config.toml
num_hidden_layers = 17
hidden_size = 224
num_key_value_heads = 4
head_dim = 64
qk_norm = true
attn_scale = 0.202
bias = "none"
extras = ["local attention windows", "shifted keys", "gated attention", "short convolutions", "capped logits"]
init = "normal"
init_std_qkv = 0.0381
init_std_up = 0.0381
optimizer = "muon_variant"
decay_fraction = 0.632
max_seq_len = 2048
doc_mask = true
Each number is 128 + 24 x the weight over its row's rms, rounded and kept within 0 to 255. Layers, rows and columns count from 0. Numbers have three digits each. The size before them is the row's rms in percent of the matrix's.

# layer 2 MLP down, 224x896, rms 0.326, rows 114-223, columns 672-727
101:176157156140128087144174124171145156140147116130184099122156153089142148137154137124123113140184164141113107122094163178181105112127135067123119138097156096139151134154
106:144115145132090135155161138075129115126106125124123114127122152132107095145134145105134171098143092176164094105074139118135103115140096152131069098121145108145113172176
096:107084141171107126095091109109084142124117098087110139125126089115111132168144085129124120142143162150111104123118114183138130147146149094127134099137097170126114103120
099:123114148128142169131122102135137135126151139105128110127159140114145119115159171131157141135107119117128128111119137093119135149121131121147114093131175136101104134164
098:181129152139128140118136109148113144144159111125116100147106123168106105117115126120108139128114117099154145093152140153150124106103123124129157116132121124122169137115
098:124122140133101129136122095123121107159130121105130127097135164134134121079102083144111156114113121128126143106082112182143157154099110148142097133124086134120158118148
097:152151142165110097143125126171144115099127127126145109113158160116144112125078160105132132111143139116139099154164101137127070140130139130152116103163102122152091132124
099:163151127124115146103100132112172125127137132104127103153122146134147131107135129122179116119160108162092112117109098141113135110094111131112099149117112153116113165146
097:158152119149137134118104111142149129116129093130131123166076144174123149140140070124144100140111137130131135115083118164128103142129125120112103140124093098139140144119
093:155134096101087128088118152140150135140109119092130155096171115102129130107147074146152125137120141122126104123127118163103124127123121105114109106159144132147146148124
101:149085083115117137148111162156140138131106139163135145092108127131142133161141124125189149135134156113130182117122111142142098137139151145110110111145100147168162112070
117:122156127120114155130131194137124168137119117112097118112097117129136135135137169124151187139116129167133154146143134147150109099158156089092116110103168160144120139133
095:116160109091099153169144159142110127154152130103180187102133085126135134098157118114134109095128132147165137127098142156109169179132159155107133164153159082121117095126
103:140093139161098088101098071166148145118080123121176155136098095153150097134139099133161147089111184124152146181143137141129134109125177162125138073117123159130139142106
107:077130110098114170140076116131122146105100108136128119128111135115118078136105136177134141133136166109149127126131094141112137123128083155161078123134132102140169150113
102:108138147127126142137101119127104133118108160095094124103137120172122156104151082113127151110115131126134163127127146138116109207140106106131150114099098139114086153110
096:165089114103088104098085156143112167152127143088125118140117148154126121136152109112186104137168152114154126132137149136131113120109122111134131131143081116147138114157
097:108179126136130114171150142118116117127138143145154151142076128161130100122149171157121107128121146136122141096170097104132151133129130091188145154113094130157102149140
107:163138147162114115169126174138091130103106126132097122099177159182149148144122139090110146096139156117162129157136141129160087157123102146114115089168128139144158137153
099:146158166129152104150120118150124139147118145137163093152138148101093082107130146108150093088105114134085144134137119095118172146117123105111128147133138119093089095140
100:118178120176125118134113138119091110132117082132146141105132109106114108114124128117120148124080142152155137107122169135102119114099118112110131087162101130168137102119
110:095170093163104152105121162131112203121117133142137139109144126102126099113156117094129141133126134151114128146164154134151114082138103120127085168094144163178126107162
100:097159136120095129118125111133119143153128128111118105140154160112166137097145146109146143120177115177076099106088079129092143112132123119116098142115105175151110101156
096:118125122151140173148182074122151140130153145112129148161105154142118113148127163137091148143124194119127118106141130154168117155127130108142143128131091103161116142131
096:163122134146106118128129083116150166100134124129122114123093127155160120126122129157116140108137118123087154060128189140133142134147150136152083108146135138109118089132
095:130117149142134149103109167124142110122117155151133158138120135112140135156125146116116113122115097138126123126154113116109145116124146105119101110133156119130136065115
099:116113101105119153131092120101146115124098088099095128117132125110105113160137120136105100154105149163162179101119166117124101165132123131149152143131072103135076084135
097:143151131152116142088100128135142126157084138107142120122150070119137117136123086157120064126078110127109082104127130142096121102121147114121086094151136132130154119134
101:130133162089156168160128102132122115154130110191160135130104134140128106085169151145121136120139081145147186146160107101079129150142104112119169087110118095126131126140
100:177110136106120148124112135144153153101095169114168106175130128164139097135159103155136116108121143162126158107106156145120140137122104115101069143143139097124120126138
101:151110139079127125150141145147129135122155111084086094136090111108119169109133171134139087109116121113159134124108151116111148134110123133141097112147143121160134100199
099:145136084105150116144114141102147127136137170124124134151129125149108084119113123094133129115100061124150110102104107135095141127096112162173101149140135090113085106139
098:165156141135107114114118109123110124164110160089087169104100161144148108136165149123148151132107116143110118129146112138160152143143127107087093140094148130135111156160
105:131115115135147171103110084103111126143088135079124125152145162168072139158125145128131141153092138178143184122108117148148113136109133105105165130163142156146132159130
103:148148130105160149150174113200129153139124112071090129132150170127152159087102144121161140127124084139112191104138097168153114133160156144137131116112150103127089146108
103:115154092107151151187060164154150156163122126090129127132115111109124084120160133125111132164070111115124126151109122123136133167131169141128098120137160148118098119178
104:132141130103089116103102139110143149075152101121163141072112120103133154127138122094120180124137105089115107163144173150169123095080179119171146146137069171095144140139
091:160112125107117096131131141082139117128120141154173133174150157142128148161151135136105105158157107143147133138117121155108136164130140137155147100121103126116116166130
100:125135108120158131159170142182127172120102175130142067104113123124090148131128128111151131094116156061127128110140114104123100104106155106118124125139132124153145121133
097:144121146118182125155121078155128142149092148125116122117177136083102132128097140125131121114101162138125108180144133146160142104118169120111102148133115123146073150086
100:120153102106125143106127125098103131121129181148159115137133134092137118136123157121146143115120125157144114090115165150139115092119124147111154148126120135111120134165
095:166131122138114130113161112115131125101094136131136143117110150120109175110167154133149122143117126118136158125114087119120126155105127117115129141122153125145175121133
102:127162133123122167128111111144192123088100133116106135156100155143151143134090132140121115128166181127115138141104126118089109152123137153153125101126112207122181115119
109:180153155118109134146141128140112172111147117120151128143118132148190151146123143195134135114154140134162098121141163127089118126103112133120096119170142213156070143102
106:138140101124114148130092118126151103127121155162117115114111087140152143149108128133150115118134131117150099170146156137136122129169081111076150131145114162128175125119
100:104130159135122073139094112087162115167127097095135104173135146164145135141140121130153142128137113110141130169104122134118130121159116166098105133121153130135135110103
094:137118125138110128124136144097137109118085127136114148117124136168142108135152112122148126142104136149163112151162133141128156129141117134120135097134147108113094109122
100:092132136124111135101148140141127121142113093079140109089147132146129113111107104141147145088166131115115145165111075117148106135113143150173109166123145127103137104170
095:133132105140145154147128166095112182114154148133134102102155103133121118117140119159134148137124138139132142191112148130124189101105126130108114091154098141120072102155
096:160145139136103157140135175142093087120165116151160092125151100193129123107113161166168143141121132103127186117124130141107111133115135136125109112132159141118124098109
102:176132111130156172184117115123117151127119099165119127093182120088139128155089108139167108125121107131079108108087148137149133138097092132174144132110170105111122111138
100:152089141090157146138130112128111173127123074116149145147119124094110142120130139130132147123153119136137099112105115120099112129097135163078106068170134116174139094130
108:129131122109117149160150151153140147094112101146128091172128124115117156151151129104106162141136133121091191143101140144139150134103168128122118161127103181150156158165
106:119105104175121158155127145134145140172135167150075143122150124148140137134115122109106152143127137133139127118138122107139108134097137145131118146154091120111183142137
107:105159161133142164153143110064160141129131127151110174165147112173136158160086132137123139139153153155164132114113141140139187123119123170153135093102177129097153124131
100:138130169104135134088113162174109186117119071143158108104128139114131146144184142160193112098123139121141156130150098118112140143161124116115156167113116100168131102115
095:110140125104123094102128088082126116130087126138157176120156136114148141106124051132182110132130028127092122143130151122103157104141093133154151144112090132178183109091
099:135129164121131156115135165104142142087130118133147157168101134142115176107155117143140127137115152143160089123159101162118123092108109148147127158122111125150092121091
095:136141109078125134130100130092119141114151108186136111123106158137168133133147164126121129114117119158125165136163164140098104105152166092182100167141116118088139133155
105:155117119133156123117124129158143135089111101134114135146117146134151127095112113132171164102122138185134114117123154158123117091115133129100143131110136144123108180140
112:119109154118123089114189100131097107105080131120111089131114122137160099148086146115123075104146101155147141126117139152119133104119136121135123128149125179127142098149
103:120112111128123143140134132147073114085160104149091151095177139154158126135130113143135139088127145159119096110113130147141139133156141113146126081153110099093149110145
104:131110111141113128156139091136135123109150109142083156136117184125136105127157130141176118112114108143152174144140121105121141107089093099083103076094128123166132140129
096:154146143126128129117067106129108142107168114145148154113113131150110121144116170133160082166160117142099122130124140112084185138104102129147139127151097135141105135078
100:091121115120096115159129132132128125110177164115155099127131120113133099115078135121153112157156174095130130127127112114107153122112147116080112052140097105137142106141
097:134172110138100105130140096114137157118139112101151164098109101107128139095178160101117176126133142119078122101073116112166103108099148118102106137141128089096135111105
099:126104167086131098157122120144141126129135111158102141114137074110190134118156114165079142133130127149116105132125135138148137118158114140124167128084111122136098159100
110:097156105146126170132113138095119136112179139140146135130137108095106119138134181125143200133079147109174126120143135126162132130107163113125121112167112178138132166106
102:148114113129154096143131138148157118122084135190124161144106139097165110125099113105153154110100129088130100145152102179124167125174138074126098154158101115120103141144
095:172092143118117133126155108109144110127130142167132132142143143096099123114150164134156117134088088129094106074112148151159135119154131129114131156137124103098152161077
101:151091134130132123124153091135129141123141105114129148115098116163158133151110178118109108148153138142105124158195100155159139121150117138106159107157124147079143132093
106:150135131112156123154168108132122127128135147093112173140141146143141131141095123129145088120087129094132134135135092133117096100151132106140140111123114131123119125171
095:138164127131181158149132113128121139111121123148143115141155096137109150094133118104120125120107095148115089133087142146130137134117129115144116110107093071137133144099
103:120145092118087169088126150151131158106106094105130145162164142137119145110173133134166115114145122114145126151138143141069115133126118125158117108102136126137126148137
100:085124121130111131135167151140158167129121146155127161156127114099170135114137142131162123103119139126122133120111093140118091118126142172139161135129111145103113147167
100:187137163090116079140157145162120126075103101155155092138089071130155164139135167131142109136148155125092147129108091109172097093171099093149136140105109114128148071121
112:116113123121158164148134135137136072125105123147161151117103106142150123135156125163155099136115116143154142144088190135085095118161071101119138148112155135134115087139
096:132130140149138132148089099094144124139156127129107140144139110099102110117127114133082100122136163137109171118116143139127159186145134141158123153150111152155131092145
101:130124178104153111118164158097134116165140154059099169133101097138156109121115148147117097092145156115157144188116065153166038143139135130130117152085135159110122200138
097:146112113120140127145128119117139122164174135120114138135154114154139083172160141085110150161155141150136130104120161147139105146108107118099086141096104138159156142129
099:144117107143126145122143134089151137116089110134139147126152105171132132167115157133112113108111122117173102129121099096123138140121141138092075123093106130124103126102
104:109112136172134132120103127125122121132115120116124091115117122146141157129143129135153093121152102105129107133131141109107147104179119075110125114116134154112118111141
095:156088125098122109102125129135153134177119111111090135116157148151187118140145137170130139121125171131124128110152155127119100131173109132131177163142102166140118124143
096:171138128139119084160106174115158112166118135163156133153140135100103129143132112130147112098112159112133164141124160150158123104146104126124082132159102136121124142126
099:110132164187144154137113149134135095115108127114147122116102152130136091103114129141108125134180145125114123151130135160106142114134111137156110099133145112155100151148
097:128117123113120159165075105124098111174143184096120151130132117134106132134135114146116171115112117165140093125141100100092113120127167145130133140153089111170139125145
102:136120098096103134130158146133154093167104108138062058157140136140074106104117126165143112171117132162130154116101142168128124150131107101159119138137127161162110126112
100:162114084117118136109118119128135103106102124122135161132182122130158132156094094184154126130134125149116143164125123139127133159136115127141135116112134152162127115134
101:155140128125106105104140112071140112102147123114120154140121146118129146160136190123168116106153098118119112155139083090124086107147117143090119150150151186120109166123
108:132123119147097153130127097097108137136096053153117091158112124117140126103130123105132132130131124105084138141147146131116071159121134083098113125070120090139136129119
098:098125121094145150130126131140157109155108123139121130163170108148076141154133144114122117116089119099168131162126128093118122097121145125159124096144115125108133112160
099:117127124128123106153129063151126123080161123120117107151156132143096107138127124131103169137128173141094133111107161145129145149174099112113158130149158127094158142095
095:137159126156118154128112113128148133095163134133120115137138141144136103113174109123157125106119134157147107131110087152129115153101119142151127127098127140128091115104
097:134122097076163160161169157081102101139120111105128119147132102138125156125115126139093132133162096108116151147100169152129114097134088096140097092141109164092081140137
099:094131148141137102172115131142083146053121107130136109157141156120126112103092138131089146187138123102127156098096126117125094102149123146167158148169072144095152121174
093:124088139145179112128084153127147109117164126100155117142118123113107140114136126133149174154117105118104133126120133154079108132098108138149087095089089101065153146146
101:122121115125152151184158133131148110158090129125119086157157110151115140111140137126118160180133112126113186163115117124148113118148119117135131163096086156143123146101
102:159114064126118076130158107119167128093148110153140122071106134085118101114130098141103106133140147160150163099126123142127132102143136120126086105101135119138149154117
101:098153122099147084149136140131139180108126095113141146108082098138164145139123129129121153112152126125147117126132155124143143097137143151122165138084104135134094099134
118:129155110090140107120129086103095099102120121120126146163117127127096153099139105127138096120129113112096123132109126133133140172121111140110154169145149115158084110116
092:109122130101123132142136107137118141123095114181119102140151146168119111088128102099144111156114113124152140109161162134078170148123134119076127099152136123135140138095
099:106103122106110161099136140165129141178130135173114145090110160116106095124119125117134147172126081148132133137108151135147122083107131118151153105082182130108121136139
097:131130117160094120137118140117121115165143128113101149125196140127119167146169124123116142159141127155113130152116162160149133138131141108095159141125142132126119123143
097:118113176145126142131148116113132128176185147147133092134140119166106137147143133102117123132114105082115158153128127166117129110065132135112110112153112108137146125160
105:158123113104155146130142140125088134145123151137133152148124146127134121152077183146104161122111115131165134108138148170140158123164146111136112109148120108100135191135
101:144151124142164124123119126143143179157132087114160132120113095127108154157152190125147097108152110125106134163152163147147149108149121125110095154140106186145143115074
104:135137100124126090134111131157114156150136167124146125119143114149155166076127103126160154163127135127145119132115172100108116144183145156156119102099114127110096081152
099:113145121142124139102123133142132097118125127077141103132161114132112105151125161109129153189142120163176089145144139103154126082087139145134148134161145122128143133137
098:105128103136119090106131084100129097115137157139116108164170121176112118109069155129147088114141132095135129121130085113163133094129089125115147109105097162091139135125
094:168133099170109129130084097111132133125150133142152141158090097135171120144132094098136117157112119165110149131126114135122134122125148128095125138099101114135117125109